config.toml
num_attention_heads = 4
intermediate_size = 1536
vocab_size = 16384
hidden_act = "quick_gelu"
positions = "rope"
rope_theta = 12900.0
qk_norm = true
init = "uniform"
init_std_up = 0.038
optimizer = "muon_variant"
learning_rate = 0.017
weight_decay = 0.037
lr_head = 0.00342
decay_fraction = 0.889
dataset = "wikipedia_en"
Each number is 50 + 12 x the weight over its row's rms, rounded and kept within 0 to 99. Layers, rows and columns count from 0. The size before them is the row's rms in percent of the matrix's.

# layer 3 MLP up, 1536x512, rms 0.0711, rows 378-432, columns 192-255
108:50 29 42 64 32 34 49 53 30 65 51 53 35 47 47 62 43 50 57 60 53 57 55 47 75 54 33 38 36 44 38 40 34 41 47 58 38 52 45 37 62 60 42 50 66 55 47 67 79 53 53 45 28 41 37 48 60 56 37 51 65 84 61 54
109:44 44 46 59 43 50 51 39 34 45 55 53 58 62 51 34 27 40 54 51 51 49 53 42 28 51 33 47 56 45 57 39 54 48 47 53 58 63 35 41 48 58 45 60 53 40 47 56 30 57 66 37 40 61 53 41 81 49 51 40 39 39 59 38
096:30 32 55 40 50 59 55 67 61 44 46 57 54 41 52 48 46 31 53 63 53 36 37 66 48 51 42 62 50 60 57 56 53 50 59 44 39 61 59 56 46 67 45 54 55 44 34 43 49 57 62 43 65 67 49 48 48 52 57 53 53 69 67 63
105:55 49 21 68 69 41 55 42 57 44 55 64 41 63 69 41 52 47 38 58 48 65 48 62 48 60 42 53 40 55 51 59 29 45 46 48 58 26 41 57 66 15 70 38 59 58 70 49 54 60 60 66 39 41 58 36 16 49 49 46 27 56 25 42
101:58 59 55 55 47 42 41 61 52 57 57 62 45 36 56 68 55 38 57 44 74 49 51 33 50 66 48 35 40 65 61 55 21 51 56 59 56 49 47 49 50 39 43 51 51 58 38 59 62 44 32 24 49 66 43 61 63 54 45 41 57 58 57 94
107:64 72 67 65 44 44 40 60 53 37 60 46 50 47 46 44 57 29 60 45 52 30 40 55 54 45 53 49 37 51 42 87 54 48 47 35 58 48 38 50 49 61 47 37 64 48 74 64 58 30 38 40 35 56 63 68 59 56 29 56 48 35 33 52
107:55 70 46 56 46 34 61 42 59 42 60 45 38 45 66 45 56 56 34 36 53 56 62 76 42 37 48 53 47 54 50 49 50 55 27 72 62 27 43 32 44 39 59 57 63 61 67 41 32 56 54 52 33 64 44 55 49 45 49 82 58 54 47 60
103:64 54 37 41 25 50 62 36 56 54 57 13 42 39 49 34 40 28 16 38 44 40 50 52 68 56 54 34 36 47 54 32 44 44 58 50 38 71 56 60 63 55 51 57 48 45 60 54 53 39 39 59 53 44 27 62 27 41 19 70 67 36 45 68
101:49 66 27 33 49 70 58 73 48 34 67 53 48 69 46 52 38 50 70 52 57 48 44 30 45 36 40 42 60 57 45 58 59 38 27 25 25 38 58 57 47 32 35 63 54 50 33 51 42 52 45 47 35 54 58 53 66 30 51 65 59 37 55 45
091:45 48 64 57 57 26 47 33 59 47 38 42 32 31 44 40 64 52 59 56 33 56 55 45 48 45 39 55 56 57 48 39 39 53 54 47 50 41 50 67 61 35 41 37 46 60 44 49 43 55 36 67 56 60 66 42 40 51 43 47 58 67 49 58
100:53 60 22 39 59 28 47 72 59 51 58 41 55 47 38 40 55 35 50 43 57 59 36 57 51 51 49 43 73 45 63 47 32 44 57 61 51 52 56 57 61 35 60 39 60 47 64 40 42 55 48 63 43 53 45 59 70 44 49 58 67 38 39 25
108:58 53 28 64 42 57 36 51 52 57 59 60 53 69 49 42 47 37 56 72 48 63 25 41 28 56 66 52 57 56 51 49 44 70 38 38 46 66 29 45 57 72 45 63 66 48 33 48 51 47 71 44 36 46 48 59 67 33 46 43 76 67 44 60
094:51 60 28 43 41 68 54 44 56 40 50 30 25 31 20 37 62 44 51 65 63 56 48 48 50 66 34 45 58 51 68 61 59 41 66 45 66 44 69 51 50 34 28 35 49 40 60 45 42 43 64 42 29 71 56 07 58 55 54 59 65 47 61 32
092:60 57 62 68 56 68 61 46 55 62 64 32 22 48 52 63 25 50 39 38 73 42 52 51 45 55 61 57 40 58 53 56 35 36 78 56 52 44 64 63 35 49 61 75 48 45 48 78 34 54 24 51 57 38 39 48 63 75 55 65 61 39 28 56
101:61 59 50 74 39 32 28 61 53 43 67 40 55 43 36 61 57 39 50 38 18 41 47 35 54 38 35 55 37 62 48 66 26 29 52 43 61 41 30 56 58 54 50 50 58 33 49 35 48 61 56 36 68 65 45 47 58 47 80 41 55 66 67 74
107:60 89 67 38 48 60 52 63 69 40 58 72 44 59 58 53 43 67 54 56 77 63 40 40 68 51 34 40 45 59 46 38 56 66 38 51 67 28 52 59 53 49 32 79 67 19 63 78 51 49 55 42 52 50 51 37 58 44 50 52 38 35 43 47
096:57 32 48 63 57 62 39 52 63 49 46 50 60 51 18 44 47 99 56 61 45 50 47 58 41 48 51 48 54 64 54 55 55 62 34 34 38 59 50 90 52 46 37 78 69 47 59 33 43 58 39 39 56 87 51 74 54 41 56 61 26 40 22 49
110:65 42 26 33 52 57 36 47 30 62 68 50 21 41 36 36 44 45 64 56 40 44 55 41 53 40 58 50 62 58 23 56 32 54 34 39 58 62 40 41 75 29 47 54 48 42 62 55 53 64 33 54 45 38 53 51 53 60 63 49 59 67 32 54
110:49 51 42 53 33 50 55 62 38 42 54 60 49 32 36 56 59 47 52 60 41 51 63 67 92 59 47 52 52 48 38 52 29 49 51 67 37 43 29 60 53 66 45 61 43 52 56 52 50 36 44 52 52 62 36 41 62 48 35 42 35 47 33 54
069:54 55 48 49 30 58 45 48 36 53 52 47 48 37 50 46 61 49 47 58 61 60 38 48 58 55 49 50 56 38 59 59 40 54 56 29 66 50 54 54 80 35 50 53 66 10 53 06 47 36 51 54 58 49 56 48 41 55 57 63 36 48 54 62
100:71 42 50 63 67 62 59 35 66 60 57 47 51 68 49 55 63 47 71 44 39 60 48 58 40 59 53 83 50 36 45 53 40 44 42 47 31 52 56 29 15 57 41 60 54 52 39 62 51 31 58 52 50 60 63 41 50 40 49 46 47 69 53 42
102:42 60 70 61 37 50 42 65 51 68 47 46 47 62 49 62 70 49 36 61 34 52 47 45 37 46 54 31 45 60 63 35 31 41 73 60 35 12 56 43 58 52 41 52 57 50 44 28 62 54 55 45 53 75 70 50 54 68 59 54 47 58 55 50
115:50 59 29 54 51 57 20 42 46 42 72 49 49 36 64 33 61 67 48 36 31 50 44 48 60 54 52 48 58 55 53 32 48 33 56 54 74 63 34 42 61 48 68 64 18 44 49 62 61 35 69 59 62 59 39 52 63 44 47 52 66 28 47 78
096:61 48 67 49 67 69 60 46 41 61 64 70 52 56 70 41 48 59 55 51 36 63 49 41 44 47 50 40 47 50 56 48 34 63 59 49 42 72 52 67 52 36 36 38 47 59 52 41 63 50 67 61 61 37 52 64 60 19 46 57 38 41 62 72
107:63 40 60 46 67 80 61 73 20 65 46 52 51 49 35 60 60 42 45 64 33 67 58 41 62 37 46 64 49 40 41 30 31 50 58 48 60 48 50 48 60 50 53 28 52 46 49 50 36 56 60 30 65 68 48 55 56 48 46 58 49 69 46 46
103:42 41 59 74 39 62 50 63 42 40 51 44 37 66 66 54 56 40 59 51 50 59 53 56 46 47 41 29 46 51 49 42 41 51 36 47 39 48 61 41 56 57 40 71 50 51 56 54 48 43 55 42 60 66 48 65 57 32 33 63 33 52 55 40
097:39 38 55 39 19 49 51 60 64 65 44 35 48 41 42 44 64 48 58 52 39 42 55 44 41 54 30 55 38 51 48 48 58 70 38 42 24 66 59 37 39 49 47 68 45 58 46 51 66 48 65 76 44 52 42 46 52 61 69 29 48 42 50 59
096:46 38 43 42 61 46 44 51 31 32 53 54 52 51 54 62 50 52 62 57 47 54 75 44 50 23 47 65 78 66 24 44 49 47 43 37 65 46 28 42 42 12 46 51 62 55 60 39 56 64 30 48 58 48 44 60 38 40 25 37 54 49 50 41
098:40 48 55 69 60 63 47 31 70 49 52 47 80 32 46 65 58 74 47 39 54 41 51 42 47 57 62 40 43 69 46 45 63 51 65 52 42 46 40 43 65 54 48 25 47 51 26 25 80 48 49 48 57 46 42 47 59 48 41 42 52 47 62 46
111:62 62 64 45 57 27 37 55 48 55 45 48 52 42 62 51 62 52 55 65 42 49 41 39 40 25 41 61 49 38 72 62 60 19 49 29 51 54 40 58 54 45 33 54 35 42 55 53 49 47 62 49 37 60 49 59 36 56 39 37 30 42 53 60
083:64 47 62 58 52 62 35 39 32 55 51 31 48 53 46 57 45 31 28 39 47 39 45 56 36 61 64 54 54 38 23 33 48 72 59 51 49 51 38 42 65 30 60 53 49 57 57 19 60 60 51 61 36 57 48 51 38 38 63 30 45 38 51 48
104:47 55 61 34 48 57 51 58 52 78 41 45 37 40 69 49 56 41 62 55 61 60 62 46 63 31 38 40 68 43 81 26 59 55 46 62 46 61 47 41 39 64 50 53 38 59 45 53 44 41 45 58 56 43 37 36 45 58 49 29 69 31 44 48
089:62 52 67 29 59 57 35 56 31 56 55 55 44 54 38 45 60 58 26 57 58 36 41 50 80 48 32 61 53 36 65 64 37 48 49 50 48 29 67 37 39 55 22 25 49 43 42 51 54 67 82 49 44 32 62 44 75 50 44 49 45 55 52 38
087:08 63 60 34 52 41 43 52 48 51 52 26 70 56 38 47 45 47 25 45 58 20 55 53 34 56 45 43 66 38 70 43 35 70 65 40 48 59 54 48 40 53 50 36 52 48 54 54 57 39 57 24 40 35 44 32 62 57 57 28 37 50 38 40
099:60 43 52 56 39 56 63 62 06 58 26 42 42 50 55 21 49 49 63 54 45 55 55 40 50 52 40 41 52 61 27 80 56 42 53 48 27 20 32 58 73 58 64 53 51 14 26 70 42 38 45 80 53 67 45 60 58 63 36 58 49 44 40 62
103:57 21 71 60 48 63 58 39 52 44 60 33 57 46 42 48 53 27 35 45 58 54 41 39 65 43 45 79 74 60 57 39 63 44 59 51 53 48 62 62 66 59 45 48 53 29 50 57 37 73 53 61 63 71 39 47 46 47 40 45 25 45 50 66
104:77 61 44 43 54 33 49 45 52 47 66 80 38 54 68 49 58 58 75 44 44 53 36 55 30 58 54 38 60 57 52 47 36 49 53 33 27 54 49 37 64 37 59 53 52 27 61 67 54 39 57 52 67 38 56 37 68 65 41 57 51 54 38 48
106:34 59 59 76 62 28 42 44 41 52 52 59 64 29 41 22 41 46 48 50 54 57 72 38 74 35 47 45 67 63 56 60 71 54 47 61 34 51 56 41 43 56 48 53 42 50 78 48 53 39 48 48 64 65 59 57 61 61 56 40 34 76 50 56
094:57 58 38 57 58 45 57 62 37 72 53 38 36 55 49 59 35 48 32 58 55 66 61 52 69 59 55 46 61 18 49 56 25 39 58 49 62 47 30 44 66 52 64 62 48 30 58 50 63 53 53 47 46 45 41 49 45 35 47 53 37 44 52 48
113:54 54 39 44 51 38 31 42 46 35 36 46 49 38 29 25 43 55 35 42 56 74 42 49 51 39 61 53 57 60 48 41 58 40 43 56 57 40 46 83 43 36 38 50 56 64 47 46 57 50 46 54 63 59 53 60 55 40 30 39 47 65 65 45
105:59 56 55 47 51 47 51 52 40 48 54 26 47 44 60 62 57 44 59 61 43 55 31 57 54 53 41 41 49 63 52 50 64 56 52 39 57 32 43 53 40 50 37 48 24 30 73 68 61 58 42 52 52 33 44 33 40 64 29 45 58 48 54 41
090:40 36 41 44 66 54 45 47 35 53 61 31 70 55 45 41 62 62 73 60 56 32 69 54 46 48 44 67 47 52 49 42 44 51 55 70 55 35 73 63 68 64 43 74 66 45 53 58 42 63 33 44 43 41 42 36 44 64 64 43 36 53 65 36
108:61 41 52 63 45 52 54 57 55 55 48 53 28 34 60 48 42 54 63 53 46 62 48 42 34 18 37 45 48 66 67 59 38 42 59 47 37 59 45 51 52 43 77 55 41 41 41 27 65 57 64 51 53 48 32 47 56 53 49 40 58 46 47 55
112:50 48 61 48 46 57 45 49 55 42 51 56 52 61 32 53 45 50 15 53 49 56 55 67 34 40 37 51 29 48 42 53 43 40 66 65 55 22 59 39 41 47 39 43 38 46 44 55 44 45 50 60 40 33 54 61 61 54 40 39 41 36 60 28
091:55 74 49 53 57 74 54 66 64 31 86 33 51 56 61 29 52 58 79 64 47 65 39 39 31 38 51 53 46 59 29 44 59 66 59 47 42 35 60 57 52 69 26 32 56 47 34 64 42 52 22 42 40 68 49 33 58 44 59 45 65 34 58 38
094:79 53 09 36 63 43 51 51 49 30 62 35 60 49 55 54 48 45 57 38 49 41 29 60 44 56 43 64 37 24 44 58 53 34 66 47 56 45 58 51 43 66 55 56 49 39 67 44 56 46 52 44 55 61 64 61 59 49 47 35 54 51 54 62
101:28 44 47 69 54 39 43 52 42 29 40 40 43 64 55 47 59 52 50 47 49 50 52 57 32 60 41 51 49 36 41 38 31 42 57 49 39 71 40 30 60 57 57 54 59 73 43 68 56 39 65 52 58 44 43 47 63 49 44 25 61 49 63 38
097:51 58 55 59 57 55 45 30 46 29 18 47 70 47 52 64 40 43 57 59 31 73 67 61 55 65 50 45 68 45 38 29 52 59 49 63 59 76 33 27 54 39 30 37 51 37 40 46 55 58 39 45 44 41 20 62 63 64 50 67 58 57 45 44
101:62 52 50 46 39 59 51 41 54 41 59 40 35 36 40 56 58 61 43 35 63 58 49 47 54 45 38 57 48 63 46 62 44 55 52 63 50 66 63 67 24 50 63 17 30 47 38 67 51 35 61 55 41 42 15 42 57 73 39 43 50 53 50 29
090:48 57 27 60 63 38 65 63 43 41 57 82 38 66 38 57 60 40 33 45 57 36 25 45 33 54 56 41 68 47 47 74 47 58 53 41 67 37 47 43 54 19 35 52 54 49 32 45 45 40 44 42 60 50 54 09 47 41 45 32 51 63 35 46
098:43 49 67 39 28 40 34 48 54 56 57 42 42 69 51 39 72 49 73 46 16 51 57 34 54 50 58 64 58 74 36 43 48 33 50 21 56 61 60 45 39 48 59 45 49 44 74 58 42 48 54 55 62 47 47 49 51 41 45 54 69 40 52 40
101:57 45 61 74 44 51 51 36 22 28 40 54 45 63 52 34 65 44 59 69 39 52 37 38 39 53 39 56 50 58 44 19 54 47 32 43 29 59 44 60 34 65 35 52 52 33 56 64 58 53 66 51 64 56 64 66 57 53 53 31 48 27 41 36
103:61 60 52 55 43 50 52 76 42 42 46 22 60 55 58 34 70 36 25 52 52 28 71 55 61 60 27 56 50 42 39 54 51 54 53 76 40 62 49 61 55 59 48 50 37 22 63 60 56 44 51 47 48 68 49 44 54 50 47 59 34 45 30 49
101:52 72 33 38 59 54 36 50 56 33 39 52 37 65 45 30 48 88 35 58 43 41 73 48 57 48 43 55 89 46 77 54 56 69 61 50 50 36 49 43 55 41 54 52 43 31 28 57 55 76 23 51 21 42 45 68 57 44 52 93 60 58 66 56
121:38 43 32 36 29 61 32 51 38 58 47 35 27 49 38 58 49 61 55 50 45 55 48 69 60 41 64 48 56 56 66 50 51 49 57 25 61 66 66 40 47 49 43 55 67 53 39 50 66 61 48 60 46 31 55 27 53 59 16 74 38 65 49 60
# layer 3 MLP down (transposed), 1536x512, rms 0.0403, rows 378-431, columns 192-255
099:48 33 66 68 58 49 58 46 45 59 46 62 62 81 57 31 34 56 54 58 52 39 46 38 53 47 60 35 39 30 72 78 65 41 59 56 41 42 56 37 55 57 35 61 43 44 61 34 39 73 52 44 76 68 47 48 35 51 52 61 44 50 40 58
099:53 55 46 53 62 54 62 55 77 60 42 37 40 74 55 39 39 22 24 21 25 42 68 34 45 52 49 46 44 43 40 29 43 62 73 60 41 43 56 58 49 51 63 46 68 42 22 49 34 45 52 52 68 59 39 58 61 37 49 51 16 46 57 56
103:48 50 25 47 55 27 45 42 62 70 39 58 62 55 47 37 42 45 49 21 40 64 24 62 48 60 54 54 53 49 56 54 42 41 57 43 61 29 55 45 47 43 32 68 36 39 16 75 69 39 32 44 46 34 42 59 54 64 56 23 27 49 69 55
103:45 55 61 57 59 39 45 62 44 60 73 44 34 54 49 40 59 69 45 57 69 45 39 62 44 36 37 49 39 51 54 62 40 67 36 35 48 57 62 58 65 39 74 59 54 41 49 54 32 65 66 68 43 36 50 32 30 77 60 39 47 42 48 24
105:51 53 47 41 45 59 47 53 29 51 85 60 25 35 48 51 64 58 50 56 56 44 60 44 53 59 68 57 50 54 41 49 56 51 68 64 53 57 53 53 48 49 51 62 53 61 41 49 40 41 41 50 42 70 58 47 58 55 61 75 56 46 44 55
107:67 47 55 47 39 48 66 36 43 54 72 57 49 46 52 69 70 54 45 63 58 43 58 66 37 49 45 52 58 70 48 54 63 47 49 38 52 45 54 55 52 53 51 38 48 53 66 61 51 50 33 47 39 58 48 46 29 72 51 57 26 30 42 30
106:58 48 40 51 57 38 59 59 31 51 66 51 44 40 56 42 52 67 50 55 65 54 75 40 47 40 10 51 35 73 50 41 46 65 39 45 60 47 58 55 61 50 51 47 57 65 50 44 63 45 43 54 45 54 48 31 55 38 69 48 52 47 50 37
102:53 53 63 58 51 62 59 38 45 40 53 22 64 65 33 62 42 50 53 41 49 61 46 58 51 73 41 36 61 58 45 44 48 26 38 61 53 39 47 41 49 45 68 37 51 35 47 42 67 46 34 35 43 58 48 36 37 48 34 68 34 60 45 65
102:61 70 41 76 48 66 73 27 63 51 48 62 50 43 63 60 51 66 54 47 29 43 43 39 51 41 62 46 60 57 44 48 43 43 40 57 47 38 31 47 45 34 40 58 60 29 39 71 30 59 30 50 40 61 29 48 61 54 48 22 69 58 58 61
088:56 54 79 41 44 49 50 41 55 47 50 59 50 61 48 48 48 55 55 55 45 47 63 71 54 52 58 45 45 60 65 17 45 57 38 38 59 68 44 58 44 63 66 34 52 44 46 57 45 36 36 50 26 65 46 36 38 48 52 62 65 37 26 30
098:52 29 45 59 57 38 44 39 66 46 51 51 51 47 43 64 59 48 56 66 72 34 25 51 45 70 60 57 43 44 48 31 70 41 46 34 47 40 54 44 50 55 41 49 39 57 48 45 32 23 69 36 45 54 48 48 72 48 43 57 64 65 47 62
108:60 59 51 42 36 52 45 43 40 68 54 61 55 50 45 36 24 53 57 63 47 50 58 64 51 32 38 50 79 52 59 32 42 52 27 50 53 57 45 45 51 58 56 48 55 44 40 59 55 50 65 64 29 47 50 21 33 48 38 60 43 53 53 52
095:40 62 68 58 45 23 67 47 81 53 47 45 55 53 52 53 61 54 64 44 42 30 61 63 52 38 66 55 44 47 51 56 49 44 59 36 44 26 48 57 49 54 68 31 60 45 52 43 58 57 43 40 55 62 61 67 55 59 47 61 46 51 59 65
089:34 36 53 26 45 48 47 52 42 47 47 59 33 49 30 72 42 57 43 53 54 54 40 34 47 39 38 52 49 62 60 83 43 57 31 43 62 67 64 49 50 59 55 51 57 47 36 21 52 51 52 58 55 48 54 61 49 39 59 29 43 37 68 47
104:63 64 49 60 44 49 32 52 49 37 36 55 52 53 45 59 66 47 43 40 53 47 32 60 53 58 42 55 61 68 59 45 66 33 54 51 49 63 55 38 72 40 65 66 54 51 52 57 49 87 42 47 45 46 44 48 38 57 46 73 50 65 48 43
103:42 36 48 45 59 51 32 48 43 43 53 42 43 53 54 40 41 57 45 36 67 22 46 50 61 37 67 52 47 57 50 72 52 53 54 48 50 48 52 50 30 41 38 46 59 40 63 56 62 41 54 39 55 60 48 30 46 56 68 49 56 33 61 37
121:65 46 49 46 61 58 41 66 41 68 53 33 42 63 33 74 71 50 55 20 51 45 33 66 39 46 58 51 44 50 53 38 52 53 55 50 51 49 45 60 43 64 29 37 33 40 50 54 51 32 58 40 66 69 67 27 53 53 43 65 29 73 70 58
111:64 48 29 69 48 45 41 51 55 62 47 34 31 49 27 53 51 65 50 44 55 56 59 44 55 44 33 61 29 50 39 53 35 58 81 44 48 68 37 60 45 68 58 58 43 58 38 52 61 50 33 26 69 37 50 31 46 54 37 54 47 47 18 73
105:62 53 46 49 40 44 49 64 81 40 68 56 56 50 25 33 59 37 47 47 41 39 44 60 56 43 55 64 42 58 60 79 47 44 45 54 43 41 64 63 45 46 47 39 54 37 58 44 50 70 61 59 56 53 38 28 36 61 38 36 58 34 30 53
094:56 30 65 44 61 46 51 45 66 50 67 59 49 51 49 66 36 44 38 60 46 43 65 61 25 47 62 42 49 52 41 36 64 51 49 68 45 56 65 60 31 70 48 51 50 83 45 65 54 48 59 60 39 49 48 43 47 43 40 48 74 46 52 43
091:51 31 60 50 46 45 65 50 48 52 53 32 51 50 41 61 59 66 48 47 65 35 56 22 49 62 55 61 34 38 71 66 44 70 26 34 28 31 47 38 61 35 12 44 56 72 47 63 39 27 62 43 76 50 39 57 53 52 59 68 44 45 51 39
093:60 46 42 53 56 47 61 57 56 48 46 54 55 50 74 39 33 55 44 39 59 61 53 79 51 66 55 55 61 34 64 61 59 41 44 30 64 42 40 61 46 69 32 42 52 70 28 62 59 68 63 46 33 66 40 75 46 49 55 81 43 39 44 56
122:63 39 30 59 61 50 26 29 32 44 41 43 52 77 72 56 32 47 44 28 52 61 68 72 45 53 43 43 67 43 47 69 32 32 50 51 51 45 32 37 74 41 38 46 47 55 54 54 67 36 60 32 45 38 49 32 50 52 41 56 60 53 52 35
096:49 50 42 57 55 57 64 39 32 62 59 47 24 55 66 45 36 18 69 33 33 49 75 45 44 48 50 39 47 62 59 55 49 51 59 50 65 46 76 26 33 66 41 45 32 25 52 51 50 56 50 35 56 66 46 65 64 71 37 51 24 41 57 54
099:47 51 48 38 56 36 54 57 30 23 55 40 48 69 43 58 51 59 42 49 57 26 34 65 56 41 47 38 58 75 49 58 69 69 57 41 42 33 50 46 47 42 51 57 60 48 78 47 61 53 46 37 67 24 48 60 44 43 50 49 57 45 60 31
099:46 46 57 39 52 41 52 50 31 52 54 56 47 47 54 77 49 49 51 37 64 44 44 48 34 65 37 52 25 41 64 35 61 43 45 64 45 47 43 49 32 67 61 66 44 36 55 41 59 56 45 76 55 39 54 60 39 43 46 62 57 49 83 44
098:46 61 65 51 57 44 60 40 46 39 73 52 35 36 61 55 52 28 71 48 41 66 40 63 53 45 53 47 67 37 71 51 33 57 47 76 33 41 51 51 56 47 54 77 45 50 41 38 68 36 74 57 23 57 57 41 58 51 35 51 59 50 54 56
100:53 42 45 71 58 51 67 53 46 62 20 46 48 64 16 56 65 59 43 53 37 50 48 31 58 74 72 64 54 51 43 64 54 53 48 57 44 66 84 38 67 62 43 57 59 50 41 53 35 70 58 54 34 84 46 42 67 38 44 44 42 33 49 38
103:58 61 73 45 58 57 62 53 43 53 55 61 49 53 36 40 57 36 42 57 63 73 44 31 51 40 54 31 44 49 53 45 49 59 49 64 49 48 54 42 41 48 46 62 45 61 51 52 43 48 52 41 41 50 35 59 50 62 49 44 41 47 47 42
115:67 30 35 58 28 60 68 35 38 54 60 42 55 54 44 77 37 71 50 57 43 54 46 52 64 60 35 50 62 46 67 33 43 28 16 81 76 28 58 52 40 48 35 40 54 54 40 67 57 33 63 50 38 58 54 59 58 66 44 41 79 53 64 42
092:60 46 55 37 38 53 61 57 66 46 43 69 47 54 43 64 68 62 67 47 57 36 57 44 56 55 43 43 46 36 69 58 39 29 40 50 29 34 47 60 37 46 54 48 57 41 39 64 29 40 49 51 61 51 54 44 45 49 50 63 34 42 68 29
100:37 65 61 41 58 58 30 59 30 53 59 53 50 56 40 48 58 29 59 31 63 50 38 37 35 66 54 42 52 51 58 27 53 63 39 66 44 43 56 46 38 64 42 67 33 51 59 41 59 61 62 49 45 45 48 62 69 50 24 45 57 49 50 51
088:38 53 40 40 30 50 35 62 54 38 58 45 46 42 33 61 47 50 47 64 44 40 54 52 30 47 54 61 43 45 38 51 46 64 41 58 51 42 52 72 52 48 38 70 49 57 54 60 37 42 29 55 41 64 38 56 59 55 44 63 59 35 38 25
089:58 60 52 35 21 51 69 48 43 47 43 68 62 57 49 47 58 67 42 50 60 40 56 78 46 39 60 62 61 54 50 56 48 53 45 27 28 44 41 40 69 57 30 60 56 51 52 31 37 63 54 40 44 76 61 67 54 33 71 51 57 58 82 60
104:58 47 54 31 56 45 36 48 41 33 60 49 47 46 51 42 45 45 57 32 58 29 66 36 36 36 59 57 63 50 47 52 43 54 48 34 68 82 55 57 40 43 41 59 53 43 56 62 40 58 32 32 53 47 59 42 54 42 64 57 49 43 58 63
098:75 39 61 44 53 37 43 63 45 19 69 58 36 48 29 57 48 37 25 34 67 40 70 49 58 43 74 59 55 60 54 54 25 51 18 36 47 40 51 60 49 50 54 60 56 39 51 55 46 48 65 45 45 63 38 56 62 39 33 37 40 50 45 50
101:40 70 48 57 40 58 63 35 45 37 32 48 45 43 47 44 50 49 71 76 64 54 49 41 17 73 48 59 32 48 56 50 58 57 65 36 25 65 65 29 54 52 53 70 46 39 57 51 38 49 27 55 39 41 68 44 48 45 65 51 44 55 66 39
087:59 67 50 58 35 51 55 52 62 83 45 62 91 52 54 52 66 52 52 60 38 52 48 50 69 70 56 63 68 45 40 36 48 56 72 51 51 48 52 40 37 48 40 54 45 29 65 21 47 40 35 66 46 53 38 40 39 23 51 71 37 54 54 54
100:62 39 58 59 41 60 43 55 65 54 46 55 56 68 50 40 42 55 22 60 27 43 55 38 70 64 43 69 76 53 75 48 57 29 38 71 57 38 20 49 37 41 32 56 39 45 50 46 63 49 67 53 59 45 36 45 65 63 64 55 42 69 48 45
106:52 78 38 62 57 47 29 33 55 67 49 60 58 49 46 57 49 45 61 64 59 60 68 40 44 59 37 43 40 56 57 53 29 64 85 34 33 49 62 68 59 31 53 50 52 48 68 55 48 43 47 44 50 31 49 56 48 40 70 32 54 65 64 59
109:61 55 74 21 45 33 47 74 62 45 27 40 64 36 29 37 48 75 67 45 38 28 40 52 46 48 32 39 68 71 68 54 61 51 42 55 38 58 40 40 70 45 62 54 57 22 48 75 47 52 57 59 42 66 50 39 53 42 63 48 63 53 53 70
089:54 54 55 61 71 28 48 65 50 49 54 59 50 48 56 66 39 50 37 61 65 34 44 66 50 56 47 42 63 73 34 57 44 59 56 29 57 52 30 43 62 49 52 60 58 68 37 49 53 39 50 63 48 59 50 49 54 47 45 50 48 42 66 36
099:46 48 60 55 57 46 55 47 59 49 44 49 42 44 59 45 46 49 52 60 47 74 45 37 37 25 67 50 62 52 54 52 61 54 46 64 77 40 52 71 48 54 60 52 45 81 32 49 41 41 51 46 49 43 30 47 63 45 53 52 53 58 72 49
103:54 47 45 58 50 80 43 73 70 50 47 44 47 59 66 34 52 33 41 65 52 46 47 62 54 38 51 35 18 50 49 37 48 49 59 60 60 49 42 61 73 49 23 69 56 46 29 83 55 57 63 56 60 53 42 72 43 51 54 54 62 74 41 40
086:30 31 47 57 62 41 45 47 31 56 44 59 48 60 24 65 62 64 40 62 68 61 50 51 60 60 47 34 45 65 46 48 39 48 56 56 46 29 18 42 37 42 36 61 32 33 45 59 56 39 42 49 77 29 33 68 20 52 64 44 33 43 48 61
099:45 46 51 62 47 39 31 35 37 50 40 19 37 56 54 26 49 35 67 46 50 62 45 76 69 35 46 35 52 60 38 27 62 28 30 59 49 48 55 49 42 49 62 54 71 39 36 44 56 51 51 41 37 43 46 53 32 40 60 65 56 30 47 41
104:53 17 52 54 51 59 63 36 44 46 30 24 58 56 42 41 55 52 56 40 66 52 60 59 49 35 45 46 49 47 52 30 56 51 43 51 40 45 63 40 45 54 64 46 64 36 61 37 44 54 49 73 42 40 60 38 18 59 71 50 59 38 55 53
102:51 43 63 55 38 46 47 52 52 67 43 77 77 46 62 41 66 52 40 47 64 32 55 44 62 47 45 46 22 32 53 61 60 47 49 56 60 38 58 83 55 39 45 39 52 58 52 45 31 58 36 50 53 55 40 34 40 60 57 44 45 42 73 51
102:41 47 48 36 53 45 37 49 49 69 27 46 47 41 31 39 45 55 41 57 71 55 55 41 36 50 65 36 56 62 69 81 59 47 75 53 45 63 60 35 43 47 68 32 48 55 56 73 51 24 33 60 54 53 44 54 62 66 50 49 62 34 42 44
091:38 36 51 47 32 44 37 55 54 49 36 43 57 55 35 52 48 80 57 63 34 51 55 44 45 30 58 46 55 68 55 44 47 57 37 49 64 52 57 47 38 56 69 58 73 59 59 38 30 52 61 60 55 45 57 78 59 51 61 50 53 44 73 48
101:64 39 56 53 56 49 45 60 57 71 60 64 55 68 34 55 43 46 41 51 37 69 44 35 80 62 66 56 51 60 53 58 45 68 44 56 41 49 35 42 57 70 63 62 36 61 52 30 46 45 58 45 45 63 41 48 58 47 62 51 44 54 40 59
103:52 42 66 32 61 43 57 54 43 34 53 44 39 60 58 49 65 48 34 61 35 52 55 52 43 39 72 48 45 45 40 66 49 50 67 64 54 29 53 63 37 73 61 48 46 44 42 53 55 55 34 61 54 49 55 60 65 47 48 53 29 58 38 48
085:59 55 45 52 51 38 62 60 55 42 35 51 47 45 58 66 43 43 47 54 56 45 31 55 42 34 41 55 66 61 55 72 64 73 60 50 40 56 35 48 49 25 49 53 54 52 61 42 46 47 55 74 39 60 23 61 52 24 51 54 53 68 79 37
103:58 46 35 62 58 33 44 55 49 32 48 68 59 40 39 42 53 44 42 54 29 58 53 48 62 45 40 46 31 44 45 40 30 33 67 42 57 31 47 54 66 55 35 73 47 58 40 59 74 56 57 33 64 61 61 58 69 33 55 35 39 34 47 82